Weights of a small GPT-style language model, trained from scratch on English Wikipedia: learned positions, 92M tokens.
Each number is 128 + 24 x the weight over the matrix's rms, rounded and kept within 0 to 255. Layers, rows and columns count from 0. Numbers have three digits each.

# down: layer 2 MLP down (transposed), 384x96, rms 0.124, rows 309-377, columns 0-95
# up: layer 2 MLP up, 384x96, rms 0.141, rows 310-378, columns 0-95
down309:105122120099111120104135141136114117146107166092129113116121140131131104131122146144127119131070123148115130138143099123110145122127128127154125112134125088118136146160127088117150124152126175149110144100155122117117109102143145119140142131126153128125149128108104154127159142147153094126
up310:084077137130108083142105107138093092135101162140165143110092132150098171189079175101145155061105065126122079104145100116111113105098124177085154107081133076167121201139090153127137148133136185135154098178139129145147143111111147100116119123129136134139144129070156146085143175150128161127
down310:142124151102138121144136119132162092177123151093175141124146145200093117197061132089152129114171096090099094125155116144104084147127140138145137141127077183167090146118143120127176116140119132103155104147141161114110121124110147086066076128106155098096117172106140159103096136132087159107
up311:144101111144137101141123137117119113123122104106144129130171130131124139136116121158106116131134131121130114139148144114124117128092153103082113142134130162145133102130124087117121109133131107141118109059194133137116148143168149122158140141156148093112114145156127112120083144139169095117
down311:118121139102122172117104112117115113128136138140104116132152106133098154114159145175142136121094105137112158112107136136128132121150113126151119118146137090121093122123127144106108185146141095111098115149102105149129102118103116147104116144085122201132151126135130164128105136138133167117
up312:112108151148114104129138171145114100146100134112146118103132136181124141124141140168130079094186159108152145140109159197100088088175141090153139112124159124151123150110109116118134123141128112115120138109125152107123136123169142101177093121091138070137117107101146141095163115107126130142
down312:125147123147111170156122143157130099113118119148142102122111134107113168079142149141115077143180075065167156177183125127086105131147141093134134103130154124130088132119112153123173135109096104144125152086178117151083116134175082147141138133120135104123128180132147132159143162130134131107
up313:135130146132145118137156155109152137085104150155126119158127165139149101146139135107146114120133147119105152114117121136116168144118145111121126121143121126105126125132138124128087142126140123175114140138129157145140112127160147115095126154126130100150142106146122104108107130117112141123
down313:118116128128139164109113108121115150110166098164100154131126117165145133121097122151151150155121153171150125123153110131147101123120127130151140149152133121110147140114105138156103142142123125146071088145141131110121148152137153115133114105128136132151165105109121129124130147147133107169
up314:083109127114131120145119145156127106105164140141128129129124122139142138134134160138103114134109116162138123138126137115106122125134130140136107148115149124126141144139106144121124117131135143107133147112138116100155123110148142143120117140115132161159146114080127161145129127136120125147
down314:080107110106135124131091112140106105071206147152127087085120137169134143107135133143107113119111132161095112148146159145120122109108105117133123133102164131115130146127100113133122119141117124127115158100137116089186125097121129150162130137101127148154145123074125162126132128166136119124
up315:115140183107124179102129110108114124131151140134170115126130096122128110168166171131098120145104167117149114123098145147149095117137110155142140171145123083117107118142120119129135117117118176136158149149147157192124113157129117107169136116157160107133142128106116169099153112101127137152
down315:183112106071111083114182097154080112107132172135108154120164107078112124127106121103152132123131164170102153139104164145142149162117159124153155167161129127144140150121146122121144141134110129131090189138102123115082152107188130135122109131188041084152138126115157102128121077136143154139
up316:145135128125124143121162124121093130138127115132147129114121130134166118126151141164126158119134153104121166131157106128128139102101124127122172115127138134101139103148120145141098147139099104124156107133125120143116101092120169128162116127134134147116120158113117146123171094102118131108
down316:130132170130134123112140119101136104130118148138165142102139135123182122122119118157147142107163142151114136134136095143147132113076135135109149122084100127112113094126120129105130097151096113132161158100147110142134113097094142134144119150129134118144078179142117126119113111147185129120
up317:143090126099102114141163114141133135106122154064131156116121154169138133099101107127108126134120130174080092146141100130125150134112105097156089141139178096167166151090189119103129110163098137136143134138123148117098149098127126109163120182117101178148133113104158172122189103130139072103
down317:140113099132111172119079155114125151133117157087093133126084100136123149100113111137123119183124135154183108116119101127147095120114183114149126061085134139157107148124125172183145156086103128084140096169132119119065139086138104164140141127131130156189140148185131146145123126127158116130
up318:120116182102142132131167097161152106106156161134154096073122117130120137080145145138148088133106130111161126093128120100130131116124125134137127127112169157147148129132101149128130122149135132139125127130140136133122127102122132127164120131137129130101092151112131139111148122123145153150
down318:130126107133102114146106131107146116177096154127132142126147139154147149125131108125106131130127125136072167155143109110113112117168164125166133133124127114140103142112100115129100129116128112111160105183114126099094149143163129150116136132111110149127149131115096166152128138102117117133
up319:174085128097122152126129154165130157144098100108104212182101137161082104128140053159125159126141159182151121128115109120118123171144140121148115059131123144169154154137156100140134108186081139127118134123143149099178113116156174081158043167143087146159175126108120127130053150141126061122
down319:123075114163174162137137123090111125114131143125157173110094127144146132110112136062115111180128105122077114041128085072152143100120112114098153131157127111155125086090196182097180106108108096090120174145105131144108104082115083147093145121078174129138177132109129129112132133097113123121
up320:094129157119121124110111137125115098147131151130125095106094090114130139105156162120118145177137144132117138121127105123129134135149140127122140133102165126137136108140107137101130118148130182127119141149136143140135144121164081127086074149145118121127138148088121141086143129092147131164
down320:168121080112083148145119115115097139132089152124111197148138132143141141098158107117145147105127132127126091125115121126126153112154185109174126141106137096166121150111104113104116118144079122094109120165118146147094115131147107118130122126115073138123116119117143132135114108145158155108
up321:086132127128147125134099091114113126097138134097128132143177129124129145118095121122125137090167096136124112120183163130122162139128121141134130134154155141116146141160129103138095130083117104137147147115144132133141124129136096120151139152143099114120182104141152144128133163145122085124
down321:099081088137138107119093110098117152106134156107086117160130133152122137115124145123121107132100128155126108119114173116133138128117130093102108137095136124134148165135146134129158107145097100170164160128103061122084089081143140106121106136148111113131132117111147125152126082097163102093
up322:137126186128165099135152117143072148140141145125132133115089106157146134091124137106141172112128105095113124089138177172121074134223145118170158119106185024183136140116136054118136112091096206192172157171108050051160114116164115105157115134134135145094089158132093159112139100137138110176
down322:127146125132114156124145122117142110134158144098105126130141160120117092172127131156110126118132142159153147123083096064102145138092125125061120165137074154112150122114134157124131142147144110098103135116174181129110162153110106102138134136080126139126117115145132122171124130131159107158
up323:133118105103120138137112121116105136159112127147130081139097175130107086158121113149110116130190131126143143135118143116092087135129135124114099134151124130166126143142115092127160141132113140124153142151123117135145112119086108165125154097130167131133152110130115129147126113150141142116
down323:148137144179078120123063134123100162145138151097131131147113133116130151139145113111097138116131106124125116146118127075163138130121162079201136129137115151133118140146139118127126147173119131130126115142104113141143129178128152130188107111129134134149157091095142112124112137102087153104
up324:117121113145126126116132128098110096124116159120116125116095128152168140130153146108118152143119129114119141115128092125130130158130088148123099127128114152146133125109164115133079112127137165169130129125125135124164092105122123163137139154135150112102092132158133164146108087104134130121
down324:094093105099125114119099137090118127164097129118133138082077117120115117118143127151141156143143144127097127177157113148114112122107112175136176123116140125139129141114144115135104129147102120127136097115093140111106092171137115086125153119132135129120135146132156094108163168127091145087
up325:149075191143137105122109169087180084115145149098149116128130127080140100138121118134107168098123128076129138113168108125160134155101117144109100140118138110130132160161094156107136129121110135163103177155155177146101164085138188114163144117036119099135128114118107133121102128117135155082
down325:116158124169126151137167133120149126143095102141108171121099124147141127112115102119134096142097121141113109103111122114124124142163165149162134128139099106145131147182097130122153154083161117087116102119110077123146128166148103145056126124143126120127117096136094148144149181158143132183
up326:113134137098123140160150100124126126131145110094124132136128119126144124164130153114145133144120145131132134123114141126155149122146140133073096113105114128130105099109107108138112149129155151136121141108094131122143131104146128120146142130155118124146112131155120105100109146151077130140
down326:137127153130146154110121130163112137169157128138155125108147125132139119110139136114130132128093139115136113122124157098115119113134108126115142147133124154110123112142127124117140105126127113093120145122103119144133140146121181163174136134162159124128122163087124124089148138137129124121
up327:145115115156156107129127130154132106098164119135107162132109104131131130100097076147123093123148179143135151127154161147098124166115059145135085185128141184135131133099118166141134130123066124137144171153132116124115112118081132173147146101079136132135134134130140180122105141165108132127
down327:127127116121130153135143138125126156161125144125167125110122142122139129150154166133149154108128112105103121131076101127167102121122166160122139118135088095111123148177119119121138116134161149138114127145158142146125119137151130125138144147168160126148117148137124078138166148097144135115
up328:108085096143139162105170122143112109131117204104152088110120144065141081147123133130160165123124111142180185151112113111104096122101130157104123116117102146155111145117117168139143095126146099152124118102132136127120134080072108119158179126138136149103078127096162113099143115127102103128
down328:105144125136084121154074114148173094162144161103111108117138082169142106088135117137130098141115108173118136111141158124145147158120145111139148082174125123153129173122145110146148120109116146137128154162161079135190175091128136157099117122110120104137131121116160128089144123139165127123
up329:124138125113090146153125133129081135118155114133113123153138144120133154151170138069106134131155138085128164128078129082130114133154134169101136140117105154133133140135107130140116191106128124125149120117121125132122134143122084150086125125123117158166064092081109134147118135107075163161
down329:117106129122147144126110139184152121176169135125114107114119121169136114128097126133123149134131129131107110116150131090112126142154163112124120117161152092127176111145159140119144141156120122121134144163146170132131109149119126173129135157120119084068160141122153163103137133111165135117
up330:109135147142093108127087167132168125138151151148122103105139177086158135129133174123131125152118131143125151147108063139126133137143147159129117170122134153089121141078124103158143159138131142164184138137133109155136137159093101151109094144157120162148074140133167151113156183128113161109
down330:086131119141110184112161117124148189161120200096140109145131111174111142149154081132136109146111118078117149096049138138072160101137118104172132115169120113129124097160124175097190191118121135095090111121104141100165098080187113117123112130071092111127170152153134108138096130142142114144
up331:085088181149111116098157103154155156105159122147149097132142131129127107103115145068163130137172149116116151186139134145147167147108174116143130118093130139134148135146138149085117142147126169177091130145076087124156122103110103127124112081128075109091112101129143157095149110140131058168
down331:127096109103137123134175141150176124095167128109129103141126107136142109156129105109191110057117139076114125133126141130084152115091166124148112094160166166127151176122139101087071130116149129177124117152176119187124138134156164164105114121083103156052126101134135132163114157090150127119
up332:087131118110121079116143166210070089076187066134159222135103134126124133168145139113108130080125118138100087138126119122132138111136150251167128116100196088133173135125168158127165136136129124124091111109187125128143144110155122124113121152122142190160108093085149149067137081141089148118
down332:165156141156123133119114100093176160158124155124117061137134126145104118135109120101125119156119122092141141116143137132105138126120123075114136138144101135116125130135102132120105114091132117153131144186076127107104145155083146131125095101138100116107150150134103100141113126106136113140
up333:153118164133095128116122137144161096141132170117123122128127134118191098121138133078125089131139137101130183129109144133137098105178123175126110114129087114098130173149087123137094147089093125146086150181149137222079103168122194109178139069101123168108084111113110138074171113147124144142
down333:124141107167130147128168148113121164093131097140127144130122101155100144127112119147134150158129102109127098133127136144147145124119175122109155172126173122151157090114156146091137135155143111112168126077122125100130148105142126140093096143144105109140170144115129121186097147102139122164
up334:111153099154098120122177116163120130110113110173152096136153148115129149163155151085103149140130158108143216155144129122094122142124099144122113110172108146103110162108141139138112136106162096151142101160136087171108126139100108092110127107126131158134105149104148112124162082115120134107
down334:125120156110110172137078158095139123139135147122104189104101122109146177132110088141126088177118097148109083118136172148139096120135155131117149138142118109101122108150135114132146132147118151094142112109112184128107106138167154166174148092087158118094135104170112139105066124125171130124
up335:135126139068089130147115104128147090157132132165130171157101138096138126151106128108098154128082150135135106067110134127146122107114071154088119131151094070084131173151072118116130135123134142111144145160169102180106129116112080083159125129117149110150092133061104123158109133183127149137
down335:134094132078119136113138178116149118120125109120113173162072090118108113130103115144158094128171146043115141085101142150123150133120093128068092141134145099170098162195145132108110162124172117171146146129192122176079176154167116123119119140113114138113099132051094100162084166147086134134
up336:159142184115155090112074172109119124068119184131125150160137160118160102165144170168121104062129146100139142079148133156147130144058120143115111107147144108113152102218143110102091116129129111171037137148150157117163124158171145122132077162117151136108154089116123124101083148127097129118
down336:174094129189141109130098102210216134108135215121093133148106132128183124100144119121169148090123135137104183093158139121188144141155142129166075145133140119073147130108147109100141112103132132184098109117150105168138124128179183131099068157086158120119084105141159076116088079128140100158
up337:160135116143130117130140106111161110130100118174108147085149146118100116117119081128128109129133143132123139146136134136137173174122155122076123161145146102155126140136178151176079118155137105139139095166127154156147142119058114140121131090108155117140098118148070127102122115117130129123
down337:096104170132120125138135147147103112147149127114131130144103095145130119124152137090153088100140121130134139114119125127087117091101087165140105109131112165104141132132102094092145130107135160109083141118150112110126095133145119116134123111130098140138120146106146131145148143097114145110
up338:111076116111123099117122139114090152111142139141144125142161192156124114088165115167109106154138144121115139126154132090145148144143125111093165086115092137117118150145116123135130122135109116161103105121129149115118144107163114096120103134093152070134148150100102098149126103097171128116
down338:125128103122144178101110097126155150138091134110124126105101119111110135152098156145122176159156130107129125138121113133162122114136141154143131139102135121137139089089105149149140136101148142119142115145130169131146094108106138135080144137146171149147187144145165150090116130104086096161
up339:166138130126154111157104136114090121123087128123132128136093106082105151180138102115162121073128140116156124117131158154101091138111128128103148122163141146092121088095080107138179147111116118117132134139138152137120151161148151109163118172114125128148082116128117127092127189126118162140
down339:096119119111127117146161117104150117110130125158107147103171151173140119105128156111130154109146143110126125164139110117124135133163117137135131089123141111122099186166128129094107141158134177134138121105124100104105102120125136155110106105127098151117139092116138066156115087154098120116
up340:147163165104130088142198087097220134078146089207082143074126174115106082149099106131191127141058174105107081159158095165174189145094170138148144160129128136082132033060074131146156200142159075126150138093136153159129145100055154087123195104055132089090102155191147127115096151165099112078
down340:119102108137119145142088155142065100142109129102168118146125110137122138126138157130110116139160095136140163132119165109098092107150143118105118099143114139158122172146138121108075108083118157119100114143125146109120113153176098170133096134177121142119135116097114135107149124107155131128
up341:137148151132116129120131136139113110123138110162138120108116152125141129111156145110119138118124127150115135162121097146120136159137114141171097104155118095117142110094136132118112175127144123123133107160129111148149105159127136111118090150119135128124119126134133104088141138146128130137
down341:138120152130086112137121136122131176140124126171120109104110131103134123112127120112104103090139120124116153138106129155156129188171126159101128117134139118146144098134114148105086184147106142140110095137127122155121174129122148153147123134136150125113148123135130134141135152152142081121
up342:117123105111097111143130122103132140124173122124137087144148124139092121124118142149133164146101131131164149140099105128095197137163111100121101095161150134132128083105097101141137120084183136076151155150102102150146131116091096133124153137108104143132083097137112139176124135182092116129
down342:121105143076073127141143113117172136144107106120141126137133136132131154131168153127131102121113150146133136143120052167089144100143121119144132070172143119129104137150123129162138102134149130119140138110114163131130121117119092162120083149161108133168110108160109131129093129161082113062
up343:129124136119122150110092112097107164128113129132133131121130135121129138120125119134093178127132121122107130139112126145120129136129114120118128145139123107104126141108109130129106138130110100144150105132117158148130134141124141134151126150098117137131140105132110116111113116123108112117
down343:137099114137114093152094112111112128107137156102144117112141148164152121114153113126113154120133126137097125153116105138111147106092148122112142130150128127135134141108146151160146138127126131139144146108118141123125119181140148094152152147082151106129139111145095150138143148134139116113
up344:149159156095087145142168121155112120118140116145163109108173115111144104102131141065149151145157117108127121095089168143153096120143129127109134103154133136168129118143142069112118130141122157120178121121129095156087136124113148077138171135137102085126144091090101107082168138177124163170
down344:139135108143121138096171096080120161140168101190126090161126069149103105126112128141125173124176128116099093113099092158177131165146165110141162144181132134136160123133167109174141156117106136103134147134121099082066130116071162103149137127122155088119140112129151079143144099134170180145
up345:089140120125182103168101145107121117087120105154126099134096102115110139133102139109145128140150078145126135129093082154105137134157139073114134158164117135114149116189121139101100165132133159115117134104169153147148180122091103143085109141095179125110136098126119135117122156137103145116
down345:091186094187154129136125123099114165119127129199172161092091068100105079140126125132120161134140132067123127143137173155147110072119158124129116119100118144134124081100118120142167117102181101145133131110138115137090109161147130116121162129099141130163149072134138136114108114168174179141
up346:111121149099128121150140115137124145119165126143114178120128112138154149117151134099117140098088095172114109139142128129150144107158137107098113135083123124129128139147138164154099119156133123099121147152128119124145141113124093103157158100104107112133136147121118085133150125178108106099
down346:144137134111122127171111114155126147109143152159137158093097122143160116095143105123114138104073093142146107158162124144127145105144126084110139091089122101129141135122121156185091122129111137121127161138130101081131130140106137127181121125129131111147096147093105079140121161175103120119
up347:108116161122117148175118138109151114116129153138126112158124115100083115126146134106127138155113111127129111111133110117132118116121131116137120135139119138155138123114102101132142159098152117120112157157164151154146126149129120129105092121104104142123120110128138130156124161129153140138
down347:125128130143119122134120121096140096143121152141111105170090138102109115135153102139130147177117105114131086133101125128126122113145145104129132109128138116143102116090082097149135124117154132137122149168170151170128151160088132114105142085104089120129115092116147153133141153107127112106
up348:113143145160177125128136123155088144050229114109131126103110146102108143123172106133144088186118134118102154027155146118153097182171111123127110129106158136167099130181147150153163134205129133135131080159131166099157118112178192156114116118091133132199118158165141154126157134097117086148
down348:096058142153133137190134120147106145059189141110125055165143131063144130121175111123201130151182118148114108141166086120130116125094093197116137110093189143136108117173150109136126160098110099164118131110178109139084145134143146127124121190091097102172151123166127097118120101131121086159
up349:121122183121122095117140164123122121133151108101094146135099155121096143130142124126128125131138141125114146104122128117129107144129156135123136181113131143137155105129136155128124129105089107109109143133147162133088120122129133091134116126073103135131096088113169131120170148128099123117
down349:158134101112119140136102113154120119164130116127135151120153127118137165138123135150159123133131124122146134141179160101124146096132144106109149129147154162171106126127152123107128147185138085134061146137135132143129136158175125133143149132124132093096103133134134137142135132154109124103
up350:095113136070109147153129129156110153108135125141102130113155137104104154127140138105119112122084075117132128135118129123110110082160132121120153131122135161128136142144143132131135108131136114133118142144157123131132146142135122106147141111122120139124200135154103128173129149154104113112
down350:123154085135158142115106110112136116120123109124117117153146130129141112168115128119120148122130106097144128128114103156158117132140086138137103098135149114134135148093187127117101146096124116135121098155082119107144136099138152113122124153147108098128093164130141141098137094116119111109
up351:132144100150150123138097121143135153135092157126117103119127141130133134141121149139150129140118159100135142141138121155117122133143141095110121132149118119128107149136131115124117147127157118140119108122133119151137114087137132116146131128158128143123131110166123118118122134102116118141
down351:101097136117112133127125134144151120109155131147154124121143118117146101127155155133116110127128156121153152118148129109136146137142130096123145105119129111117127143118145117132143103110123133114134121122147084130118117102141120115107128122158127120134144116116132145121089142128146126118
up352:120102104131127076104101107110117129140136166121114094129113127142141126084142140119128135132108127142103162139161132163129131154144119142124143128141154120143108114108151119133129078129118140129151159120090134119150108122147110127135114097183111113120111172078088121092129123110089123140
down352:136148137168125175112124181137134121108156103135134120125079138124130117166133137135121144155150122152137107110116117101115116110107143114127127165127136114099139161144084170105124122122125121135112114170168108123106124138138107131125125143095106111134095161147120115138157118123151167167
up353:130135116153114139134131111111124171130122123132130117130126145120130135118119136142124128143121130113103149144130128133140101164111133113120164124128122143147119116132124130148125128139145123126119141123135128118128133124114111116132128097124134107128118120168113120136128141129120143133
down353:141136119136113133126124161113124152114132123098143118137114133119156166139126114119121143157144143132142137148145123160153126132129140125127149158128119134134132165112137136109128144132146141152156147101121121146136125141141143152154136108128111108128136129161136129134137136110135144127
up354:147106078159136122139122158113112112097121171128101112125092148140143099124151108110108137087131148109106172139088108112140167160114122148144112131142105154135084110139169160138087137126162111113142081105101143123116104099126107105102090141129130129142087135153098127143134103152125134130
down354:147155099071132151119134102121146145105139069121141121139143156150103127120141124107101117157129156107134147125162124115128092128126136134133140154142106158189137139147098114177078131112081146120142121136102135156101145122158108120084116176123155109141100117176102166093117123139143088102
up355:138068135114115115150097156117124147132115131090121127135128116151122117111143108144123136138139118121130105127157143135118130152130114112139144148129145170117147138119107135120133133121119101110129161117113094132126086129120143103123144146140166139153135111119118193129138122113144148145
down355:138179119151139131119121118123137145131145114134147137134123135111137154134124132094150124127100147113118152119140146091123126107141116123109129099113092159135160140123148120124119149125119121130104131138146139138125129140111106113163128124093126145108164124146138129166111101111115119090
up356:116143111129159150116128131137111135138057159166143109092094121126128136115147116172145111124137146080173155101123115121127113110115134119144124131156090131127122112131118091120129140196078120139114174107147170132140131172135171153178109135105133152136141139138088099133121129162115154119
down356:134127132114145126138143114140134172132114133147139141139155082133084108092082164121119160129130137115119119152123086147074101136083127120124139123129124095131115141143139182183209142130129148131136159135137105104142147135125146142143154115125147075153128128162125089122128126163112114127
up357:107120156136099157107095087140102135128148117140155127091123140160113142124122136174131123135133104164139148120132133120089091148149113117143125130146081144175113148125121146127136146147125138141125122087122154137130157134126139114149142127106120118153178085122131144115146169140155131146
down357:140110178121135128147082112124088119162124110143094111105079127160117163153144125130105116128125126134087140112145157154106094103129114150108153104137082142129118132153124179119108151135185108141176136103100152110153123149111106147152174156091139124130135138089111135103168162148151092130
up358:130135115106102112126149148133143124118106119113113101085131162087115156126109149072126152169088145080130126102071144133084174119159134115120121133117123181100154109102072082117108137125177105147104124152170140141139143139093116115135133170045129148129107147173184134170141125123081143092
down358:134097162115147119124085112124103114119144120108133157154137127155128070115140079159118132134139109129127113157135114124147098143110146091135129120159156087149141140166167158131165095094084118121130119109137156146075126120132119154159157099125093131110099137086104144097077145139179075128
up359:162129143122133148151150079133138090118118113128135163115156172097136125137128128099132145123118106131140126136109151144145136165095113135113153095140107171128123134121105151155105168145144122161111101141157118121138106102132129134149143121123112124126157123132153141078152154115128143138
down359:108136120138152129144153092125155128104134149135145098104154151096154145145136111113139142106128113182143138117109110101105163145106106100092158114122129141177130135097106132191149106151136135176160135112153117128096104120166136162146154120136115149135110121128155125087148143090131124134
up360:118130104146125140136123173098192118105136124167115081082125141120151117089119111161117125117120141121085113128144074117126156140107142122109125159099113152150132107125094125156077143112126103140135078144149139152111109118113119150147129126113187149106123154187099130143125129158160109096
down360:108152085123119118082107123043151100094116125121117098072106157111099122103124131111130095124131120143112099117081094160105133153055070094130132131107133160177136104092126123184081102143107127124143125141135126144128126144134113111143149158099190139158125153178116158148129151144161113068
up361:135129128125121140130127115145131132137123138140129111134118127130133153146156142116133144128143128146139119151124127143117120119120118133118136133135116137148136116121139137128130132121120109131142123112124135155135129125106127106152145118148128143119128111130118130098142110114125120127
down361:127134112146100120119108133099142133126145129144125146116111105139144145123120123145126104106133156112125117137115129145129092123104159122135180117123117128116122126117135113117135110116126141109110124107143144109152150114146157103156146124105129141116131123151121116122138119136120142098
up362:113161129102121129146151162165147162081156130119127152194096137133156165138135120143105100073118144132120091071151136122154128098150184114128126151097133151116144129154088149151116093150124140131121112161151137110114100089151142152158116135130133150159173110161145136112155124147108087141
down362:123149155139103100131160147143080131102143172108141148138156124125144091128117145153119110065092101150065106160140113119164167177139153152155134079136119114131161156098154143106080129146117133114120122156156118142063141116142112153132137178106109158164134141156161118127167151113109131150
up363:134121156111137091154145120146174138129180101127123143176125106116125143139159106094111135142084129160141149098144156102141110138100090097120130142098128149132126177133084151134140130135125106132129162180148153144113134110140069073101092096149123138113107126106121159137107125152112128096
down363:128094134132187092113137129163132176045109131141109178139144120106106126125180121134111135143066112143111097133132156129122132113179086155122109140101123121127125095095086166116111142107122124092094147126154109156142112144137099152125129168116111138102118134109157063114132079149115099159
up364:160119172095105161136168119128142102118117151150106143119140137114139103128124142154120103142122117131149142125105143128115150137118125134100123114132074159125129136129121136121135145147119068124110134155126120124157122121120140104134139148116136116161114132129123102121116123166153140140
down364:115104132123143145100116127141154082155169140135114134131135137107156109107144093153129132128141173086147121143154082131103114115157104144131178092143123149126090120150125155136164126145159128143148134121133132151151141127134113138156140136128114092134114113172096132121152115147095150109
up365:132134124134133130127097139136120123117138114144128115106130127132111117109123114126105131128112136128152087116142119122124119137121117129116131119129159118136111132124149131128135103131136138123101155119156146122124122131144111106103114119151127123104122129128106130116164128120130124116
down365:117121134129126093103112137146084149098153143133113129123136112125112111163118130134137144139122141121148104121177139131101149138101145130126118142140103115108132115136120107114154120152150137168114155145126145082146138128153119136136130110116112135126137124111112175116169103107127107151
up366:083080149146144159123145110106134069146108159118073135074118111117201131112158117124128125135127148166115084067116054148146132152142171148130113149104088158165145146172126114148167121202096125103138110141136133109162128159122196118167131089106160095155106153184117125123082129153104099106
down366:131098149098121108166119092132117061136151122140140135193107079088157143126173121138120136112178169086122091118088114137124133092103145169099168133082097163188127148084151115131127166136103106167131108167174107150158143161153137125133146153115125108105100138165162122099063146158149108157
up367:144132133119126111142087132126145081151144119152152137105153139086106108173112132139124119112099120128142137147117114080132133120109130161106155125130108139135124115112115111145111133165114130106110142108103139158136152073162145080183120128112132139157123139111085141161131161158126102112
down367:125101087105168145156125111105157115097136092130122184177097152108123118154145085141149109139134107118119135094135112105125176149134111129132125091127173134087161178123164112166126098113114134114133147123154123117122129131111142115131111121157084117124152125103100151127101132131100145127
up368:124128101155124127126104126128120116118103164124130107130106135142139100144128121113108123113121122129111129130152129135138122135145114104133135123136102113120135144156112119159111153113145140125135112140125107145150092128125165126141111160123116111158145138164143112128109120122117131151
down368:143130118132152120121137059161114133101091133142121140134148130103137130139121117161132115116144143086148115143108125142123122150120085136142100123129151138102140111130119130126133152119109118155106150169132120164109138143156144137123154143149092155122107098110142133109119143154139167130
up369:134140135125132132118123128151124146122141139122123136151137128141128128125148105105102144132130139123147148134120112113118118126112145133109154125104138126132120128120159132122131152129137114139154135117125124126126162142117113111098110122137099131156075117110114113151123116130110129153
down369:121121121113115113134101114152158117120119119126150115141085133122138128113170119109142128127077111136135126111129126105145130133146157152110147128143123112131145130129116146171144168110158123086127126148153149129153125155127156149142130157126140118111162123144134142106113136121118130127
up370:124140091124138119086150133170153118131130161160133115096155118133114116105100103175114114099140118138136129135118131101133082144123116128117147141129152118132121109108147094142082105158145101125164136105111105111138129145117130109109135125128091143092135111090149141097193147134112110116
down370:134156111164102116120145084117136167115163155159133154118148130106142115099124118143096169111165110142124111140096106132154137151136155139158149135111123111117123115114132173180140129114126080118120112176165129117112114097145146141095130145059162062136129120119152093126124139158132153132
up371:099086103107198094150132128039138110095143162136093146127086110154114090118132103159139073129161149137079161101092129079141142112184126104071161108126114175143156138136086137126135145141105113161140125125096128113134098110151170106153100142159131111194200097154136114136092122080088155132
down371:095147077171123097143144123108069161102080141125097150132092131117129114110091069159145083107086146136106118165070119161172144149174091099116132127117139117148132110083051153174148126108185108167145146141106158071124152118082157090129139108133157127095172126116166140148125096104055100174
up372:103127154165143099079154080099104126087148142147164124134146158154133137089105145116150120131135134123131147163184104168150163141146125102126159114115145110139100091145121111109136135091135121149143107107133093117098135126146138114129151140142086085141150109138173112103121133140119103130
down372:133121143157119153136098131143111106125094121053105146119127118113110089166127104115104102152134132131145115130122107102092120099117106134141108112123143129119122124088132116125142088127102082074158114105122128154115156138116145125127110155097131185159105112149086130127162141144097131132
up373:053101106137137097166146102124110132093106128166126106149111198146113089140135086129083143110120111158109153122113128107093168161170121136135100135149179119075124173097104074105191133164097179104112128124160108135108166143121112104147070120102147111127105126101147109110153118132160109132
down373:133147157141120103174078143136087139116098139076112131099051203135118156102121042130117160072141117168181160084097117113165173119112171112119107161170144080114081119085088093104107135096102124178133099091161096104128161137092123096117084143078114114091082134144131085132186082083166092085
up374:163092095091078153151102119114087139198124148081122185096098161132104178134144120128121115092135122140110129107135159133122144121164145108107112102138119176133097145171153136127086128137103090099163140163127133102151118154134136153111133166183139111141133091120057167136155133119138127177
down374:088138139135148107130128132119158115089121131143137104120170110105141090123119144106142154147140112103121109138118123131131127130091116153110127133122129105100142140109100105145178140111151143170110130119129104157100146077140112126136126079092122121114110165124170098123100094090102126080
up375:150137118106159121127114130147145120098079079115090141122103097119134109194142126141127128118160142116109108102097133131119062132120159153163159164166123119105126107164103148141113202157073112118154146157135140144113119113107135131111107121068103153159128114136110169103112123139095079059
down375:071164175131123075116108158122154078135151106101178133091106120106118115145144148161097131092114126122137109103127136119105115122140147183155115126117108155126113118128113130130118169183147123069146105124143108126103114135127136167117142143044092156117123151176099158148124165096100114107
up376:116130140100091150134102146121127107131107110126154169114163149088115134116098115119145121126130160177108122099104145108145112111136132169112132145124108137153126152123123129112122129157117091171141112118148112139117117112130111091161134141103116128132149117129125139104107145119103118110
down376:136135107115129121130125128063093111130129166134164115162130101121092164139097121132150122125127151143139117136167118132123088136104125159138133133143121125120147143148121113133148151104179142108134142123116138111138123099101107129108120109134146120098146133126117152151119118104111153105
up377:148177147168115125098110128158095112122120143128105070123118132137113131094130138129123123117154117108126155147134151148108139112170103109107122068106150169184141125107129150125167137175114124100138169107114154124142157148140132129163146100102112106105158095176117127104158147093111113115
down377:151152113121128197107132150173110118133108097138142168139117117147093135131118176112137165131139146103153179149116129145122123109146105089122157079078093130180121122099176176152147159152109151076111134097102108119146142138170164157143118118123147096125131134116124093164152147134092127111
up378:140139109152135153145119104066137136152128149126109134134121114114133125112119117148070141147145096130133125190092134123136132101141112107121174132111139125134135158159116116116138138115120126096164145111135103148189139130094101128137159100132095135125103107128136117125115108134131111118